From a checkpoint of a small transformer trained on Wikipedia: 18 layers, 10 heads of 32.
Each number is 128 + 24 x the weight over its row's rms, rounded and kept within 0 to 255. Layers, rows and columns count from 0. Numbers have three digits each. The size before them is the row's rms in percent of the matrix's.

# layer 10 MLP up, 1280x320, rms 0.219, rows 196-245, columns 256-319
100:091135150154113120134135152146129162168110132135187170118097111126094121182126094113142144138094153158150104151148144085108124186088141144110097172116124144099177126180190153129157103121108130
092:104144107141144135126132090118119132123103150120144123111130132118118109109105151127116129125089125141144128114180096103157115111097076160126128159130101134128125093143119145156104138126126116
100:101102124182114115115084124160110123085133149165144144132112118110119107130125119074127151133117126147130151132122158104122154169137139171108136144130121115176122127112137131115096128134176137
097:114151113088095118125133167157145127115140137112118128111095126154136173118132070108125178170135144123151114144134092139094132133092125093107133138161095101123068156124135148151151120134186117
092:161132099114132122146169105132152115122110171173129110157141115102096094161116082152122123143157080167134109152082175108113129073147132104148115126172119130119148124165134145140106093147149137
101:127144126168116146116099115136140120096126138128145109135129093084092102149156138148114085104112167131111134119167147107170090167117095110160122080145094123153137143111120167139156138088106101
110:162134104143143110133169187140100123132103145148120154146118072128098137136087142140142082120151139070107180121149143130151157134140116108110201090148089163139126149116138118135137133125153165
109:096110108104138074157128120129113145143204125102136140120116117189095173167086099112082114135141156127140131134125116128180124117115117117092139099123094144140157139127130088118115125144133163
093:145103158141107118156134113090115126167142136131154120113126122120087125097088130146130160171155144122085194101146136099119083080137145088082135170160157124169173121111114095107131167081098122
095:143086113116104153137096104106119132133151128125163149124115096136112135128123151118145117111060167134157127093113136102162090076126110119153129136151114122148126129115133131105127098122138164
128:118139122115099114140173139104166136101093180119135131130121149099146105150147135148161107133117133131163076167188125085131146087158126147166121112122124112134145166125131138145123130072122105
100:120102131125148154108163152085107083158126148174159146132125096133129103139196135133170105122119128118158128133159168144176102089143091112148115130128146132126138098109149144146107121147133113
097:093142129142141082126142127129078132123117127105125109139141102183119136105117139112142082112113104116117121161172124138138128137075113123123087134086142162143135128140123130125091122125129083
105:143165157144156108114168119140121149146154098088120128125131068114173128096114151138125148071099147106124146087098151159112125142116163136078129120119145174122144122136099113138140117103150129
091:183141095091191100135125124124100158125078147117110160160159156106122157116122105167118184124100108084135110144110145155134141141167127132104134135146177096092109123127122116122144103106156118
105:076181133118140083143096105126186092110110106115140122133099096131155125140119107104123109089105103149055123115136123186120116103163119096121134129139138135173118137166078091158095151134131109
098:131137167095154056107157116139079125093138128137153108161126144164122151177113129155106145104129149110130106177145169103156178094122138097121132140148130129171133099139141130123139110133130147
100:126146148129091138120100121178155133142109114125144104103148091132146078062139177148118110173090114108119136134137141158114118129106135113163157185115145142154144132138131073133163147116158180
097:137124098156102161099126130098168103140088088124135109138126132131123101087107098143130145169084108163139151108102132131150105097136111155082113126145120119138154154163165096120110096144135083
117:091154130104133138115102148133181146161097141129146112135138129137114187106126190137124152117097158125080108158135135105116133129110118168086152084109083104097119068143109145126133134155117171
103:140110148147150125145124113112133116125126091136139159107135147134124137114150120104131120092148157152105129145147127091124107090138135095187159136114138146121130119127145149115102154132155100
105:132128127117184118096101146158123154131127152122142133104098144130123150152157121134142142157139147134113192142161106121101075138112185095143076137102122117129159118120136162120151141142137115
100:118128126106104137127121141120096140164104150143146146161100122123125214184104114083130117147112177168133120121149102112106136124117123124134111120134134157125148140119121130159164178152139111
096:150161124121112116149106160120143156130184106109157141161108098130085147144131138097131108100106133122117124087125103108116142078104079122169080160137104118095106102123146144091135145124114117
119:085166117069127159164144132139162117110133123130152105101102144135099131132109098139149150123113126101104096102106153130134171113154134078171149091118100164091114186128102097098108132152116110
104:115111110114113096127127129132117097133105111121095091200115133148134121117127074151197126098127133123114114160120107113147153155065111124152122059148100158141116133129158121122122139077133136
104:136171204132086113129178134122101140098097076116163161154128153099133170080128157128140114102104133091151189154123114118111124118136133104117114088152090100140124105135131173121111168158131146
105:112111123112123134097169151131072126147080161116172112129113081150125117105106082115110119132112145135112128096124124133122137153114135092138151112081139131111099113118153117158090122160087101
103:133085130138147128121133128160131155100077100092128139107072111142103167138133108072121118115128084141134152125150097131136138121139170095143105138101108110105114128123171117098117114124140123
132:085138127124135099165146135121122120106116140147162138094156117154148118133110114101103125155090147089115125139156140099130121117122155106119134113103120129092129113139136117131137137119145078
099:089184130141137145105126130113120111124105140142072098095161119147110077127098129150158126141116123101121127145106119099095107105143107167111135146116109124120080144157144139121092097147143164
094:104134175136117155145150153104141108111122144140113123139114131147108115172096125091151114090093161137158106134115097122137136117120081109154119161140095113142117135129148101123167109143155116
106:149072072144138088114159078108123124129144103142100159116121118123107133121150114131117143120152131130144184144145117100112080123107140178113117100154171135131153125141110158184134142114135164
093:081136099138103153141145119093170083172142114139110132133138113130117120134155158116098126121080096115176111131157138139137101108111132165095144122126094076119123120136158137105139112122114128
100:116213136118146144114112139145172130131096106179154154118126122135100139123129180084157123150124134127078109141152112190132152145113111116088143136154134160176096104121164150103106076032128142
095:145147144083141143071086134107151118135139144160154146130111119147181099075164126131197098103152113129091184160102087184150173121147120125128110127142120129133147105126137086127108172136167125
100:142161117187137133125124163150152139140119159152171141138162109152107175105132145130100123132109145126148151099154107140129134129138119124131154107124102110180132158110148143121119107137092119
101:118126159132150161128151133098151113138133107117131130153109159110151086127129116135105073131118138126118158140094107116114097081137096109145105131094097118155125128146132140172094156080158145
095:161089124169120118102168093111150135124173109148165102176145111120140136127106125145138103149109137160097150145159130156151123098119134151124140129145167137165124130157135118138121121111122093
107:129064088144171113132141138136148124100119118095185101123131133138129118134162104131141146106155161121114131108099143127083137153165126124114125130113131112114128121159125112135174191128144104
098:135100126109111109131101131125107143105104100080118127138119116108109128132131099100137109181109097130110128082117163112114126147138147155127136149136123151117107132100150108101147076146110125
106:171145167157122102148124118111081113132140163099127089145145123135138089149116126111135158133121136117143111111111120091112162118115155161119176122124168122118158131108092101088130165106149142
102:130134136092154143146137155106107103160103074094138121128142073128128111132136138085146097133108106113142079138172151123128116153138102134159142128110122100143115113140154113109137160150162115
102:114146120162137111113111127124150133096119159131077087124105135141147159138176140107187177169134139137121130122160092109130141144135120136138119135170114105139136145145133114138128157131146096
097:121146180104098114120132142153154167098134114054133174133142094098125105110124138118134111151144154130142141137075188131122119069145093142100109126155130123132168105121138153124129143139111163
087:120120136082175143155107079131111141152103102195133100115125128144127117140139089142116177162111176175147110103168155113104168104112095120124122151115120103139120113154159069175094126157138080
098:092124130123114126133097160120117104170122155132092138148113125155151132122124166114079150178095154095115106119111128100091087126107118120128108121142139140153095144155108139148120139156188093
099:154155104113128102176139131131154126124112176143160150095071125096134128122184059105130129073142115142109136151161101086121152108135125127161108131169148142095091149154121158150128106114110182
088:118099068123133124123106095132102130151115150089147083156113116114126182181084157170111108136099134127097117112125091125110118128139110102136164162152116153185111134104144108108163124127114105
100:177106151130075141146154152171087149120112125154153128131114130131113103126099128125148152108142130154133136171145097136128140147133129169129114117138088135127128146129153116164121176118151102
# layer 10 MLP down (transposed), 1280x320, rms 0.228, rows 196-245, columns 256-319
098:146132163124141126096099132175136093140100132140103112126146122072139222154120118113092096228106135122113145115093105126174111183112091182157132139084130085104108119140126159130105171140105129
089:136129122104136111149130120100159086135172137089097098108147146121079110141125144166080093119092104120135109087119126085147131094148121100122128125108133126128150146067107137138149136131137090
100:116082127114101071157126110158146128151128137139128155097100161126111138153103115168113141143136154102146138147144127121123152153119102163173111149125108141126121169171176108137146126140114133
101:140139153112120147127134105120146115143127136164123087131117168138130158080145122130126095135106088137134071130159196169095170137128161108135156116112134099115150078126106137123133124136110118
093:140134144143153118104130123176142129134134080126087102128114128170147157134126121107112123131114102108114158080138133124103098098102164095119159110100113139108122141139118119158154141100124108
100:138133120139128157100127167136115122137143164147164104102161141139134103125099147132159112147144119117139168166122132141117108100185131179133124139086140088137090128132114129150183115099141125
115:178130066120116075117138124136128133124094105105121122131111118117128151136131140089093127138132117130114111102138126178131146152135163128123136118133122091160121110150101115122128114109124153
108:144131121098162101145132091122151165113133120138154143084196142127128122134147152037143147120166169117125174091159125094152136151142096126113126097099111122094134094100138137161170165111101108
086:132113100120186140137153146085137114116168129129128122082172143164142130117155101140138112160112118153132134113178140145166126160106132170120099122072159092113117143102096078109126105166129137
094:149123137139137119109150118128137115084110163135178133153122149135165147097116143142171140171111116156109137137122127162174110119155154117143085105129095112144159148119114135150141169133155131
135:125123126146149157147140096133110141124113155100124130138129137141143174134134130136101153127113144124084123131127102124127140135119107192142117136134086103164129136156131155086153145104117116
092:130139077166124135113117088107176134139128150134139123139164188119119166136122153169133160137161154128138154164114119148145104141145134118124138119107122128151101121148150129129133123108104123
101:167103123144140167135124137068108119127148104154163110121113149119148138147123105137128129123147158163110117132153134129114089110136112158096147114141136144135055139140126145131133168097152131
114:126108086172118144176122133128122118122107164116123133088122152160122210132161114106115112159130136110127169165158085100112175115199100147153088154088153098150144125140141143118106138139107094
091:142109146148109115149058132089086143107121121114149117081094171128109149168144084127156104108127115117149114141180128144166105138096127100145142131156127099178168132161159095131176157151112149
102:158131121094130077128161119117105123147150117104127128112100115131131126165152102086127115134147155137146108147145162137173121144156127114124119121122117090094117138140117158139084095092138093
097:161121159117127139109147127132143126169108127122122119102131110146140122104132114118150113145120133094138101110167160160129104094108106091127118112104151138097136130111128116136157142134152112
098:145112142134121144088144175126112118151105157149148103111148108149111060152140097126125113137191127116125138150142109098124143131144135126138186123092111163137125123111181113161146159131118115
097:111121126090113119118146111143102201115116154148112131092132128204118100131133109169116084133132109122141133144096134152139139164122145077127159118159150121098136170146135144120102177144111139
112:115146134138139162121119095089118131178128092131117130192123100124119146115127100132104105134159104128172137151165125148070150142160109119132101077102077135130149083075125087144102138126107114
102:145137118161132106140132108109127120149108128144154100104142180115147127119119105171131119158096152142139125143125137118106141139162134168157138097137152110134115122129082094126069106109105118
101:128104119095144098104131111132127104101130139161088116144133168134123146118129150084140119164118141152142083137119115171123159122145136071120122094101173141112123149123124128142142122092123128
090:110089124151161142097137129132118124142124100141130073163112113133107215131151133177140128152141066091114139132110135127144179132108148158099160145149149128103139152125129109142133122166090123
102:094144121160142147100161117147121163110101112125160133123139141118149155062154126127142146094161123159165141160123118129159098103140122139159108082166131131179170109116141147120130086162110113
128:098184107108111150135120116122170144107117151109117104131086154085109051096123132177163151113127127119138121094100158154106130143161128140155146116151125129141141135144112131150159077144113083
103:120109124147088105119148107151151055082127088102127098132131143160145096142132102113136140178100133116167124136147122106131109108122139139097104114179134155154118178128130142132119139138140136
106:153111131118082139130153150111139087114164111090131132117089132134133081110121153151116094145164153112186162118119119112096112142131079115126132127104112160128122124154176117154117161164162143
102:139167123119110138129100106145158112130121141116075092126138111145161115155099104113124097151154123133086150130140102144138147146140119121127148121101126117086172123111164116140186134138110142
099:131108133166140110097140138140154116089193111081117157124165143145139141130081136129131119163188119111093072100111103104120116137152161123110111098145157132114138149096155150112113130098129070
148:110110115110118176098149101140182127098166095150108119124159101099130130095086163136069100138123145117141116141138142167106116126133126153114085141084135154155114095097127082107119114086115099
099:115118127111148091139146130118120100088110098089140144115138119054134109139128133159122100145132134113123130127148128144114090123141125123134118116139100159124127170147123133154143102136136123
089:145163141135118125125129132132176093098100124137093147173129111125094119110109137096086152147122073135143162157134146170126125128130148090135135118128115104157089124131141137145122114151142090
110:120131147095131111130159094153127156072138126112153151081159096132116144149128096108138135115118123152080129143135115097129138174108130121105124110174163110093155140099112141112084183111092168
088:142117134143091127126153172112141130155130122132118164072089093144085085138111134116147102127120100072140120074139132123131110135127117162116147133155111140124142123121130139127148172140123093
096:113109117109147126093138142104126153121149116172110159151103164119150114143153131117105120113103126131142138181127142136126110150076108133111124112125119161114149133092126116092130172121125116
102:104131133111163144129150119118142158147115131129125132161102136123136179130099161130100129139139124117140089163154133125106152140095149176115127084142160125115138118095091125132137136098137176
098:151144153132109127136082121135159142122128108091156088081095132130108132154113120131130159110108095119177120160141146094099153111148127171135124173106152123115169104115135130128121126170100084
098:127120125158133135155140118087180109089151164124190150120111113211122142100161123165131102120115126108100110135122180115152138145126157149123142131137157131123121109138124142110155161124156162
095:148085125099127110094170138097150157069119128141107145103168109104114156140095137083125137154113110127150115093116113124151125106140138148114103119117087147095134138098071142083125113152169110
104:101098122135149104141110108127127117137128123101123089127153167080101149113133121145106160129164135172117179135137122130148092174105098110154105115157107150123143098123138102160118134101142129
103:150134110123127137110139133136111145123150104115113164121121105112178145127087127106137105144139126135144134111134151130114132146127112130098091142114129124146184109152147116115116113088095128
113:118114207119195132122117118103139133152090133080151114103133130123124142135150119133146148073122146164116141148088112125128108109158142168094167130143102109113170149115145115125125112184128108
103:163132079145134122140142124151114117075087135135102123128167110122109094106118123128163148181124161119155096134119139107137104148091123110113159136127136085134100114150122104106131160123156134
099:130137141162121158125131142092155124125100131094140124102118134133140201121133117118117121122165140126085157064160132157048121119105134084146105124097128116142103115138139103103107153091129161
098:123157151127099162109109074147164101147150119121161100087138148141127141108128115162083113090158125133137103147094145157120128169105134121132143134110165126156101112117162124140137144129164122
086:112108112143105150141200122148142110117127158082116156152087126131148183160191120103100114116116114114134124137102077133144134114091138129139139111137115093089169083107120109130153104087123127
097:100105121127119094090147147102128121097128124118123133112086131132098109098161136185139140119136086122124139163114111145081142096099143101103152149143136165138130160112146100174151140170113105
097:081081136119153119100131107133106092177098109110120125136180125120092137072119130155149172105113095125104097146159144127158135141119130089157133102153145131168125130112117134116144134084183144
084:109111133157152143128106102147083108111137187119109131130077108107140216113130157109094103174135109159160155127111088136093139145161090100157137139128180153105112129142107122123109156128153126
107:112186095142116131119125171087087142099143122125115115136114118123120091142188151143135134084128137088140138125125109169124107153137077117144105165115101153131097109090156107122133127158118128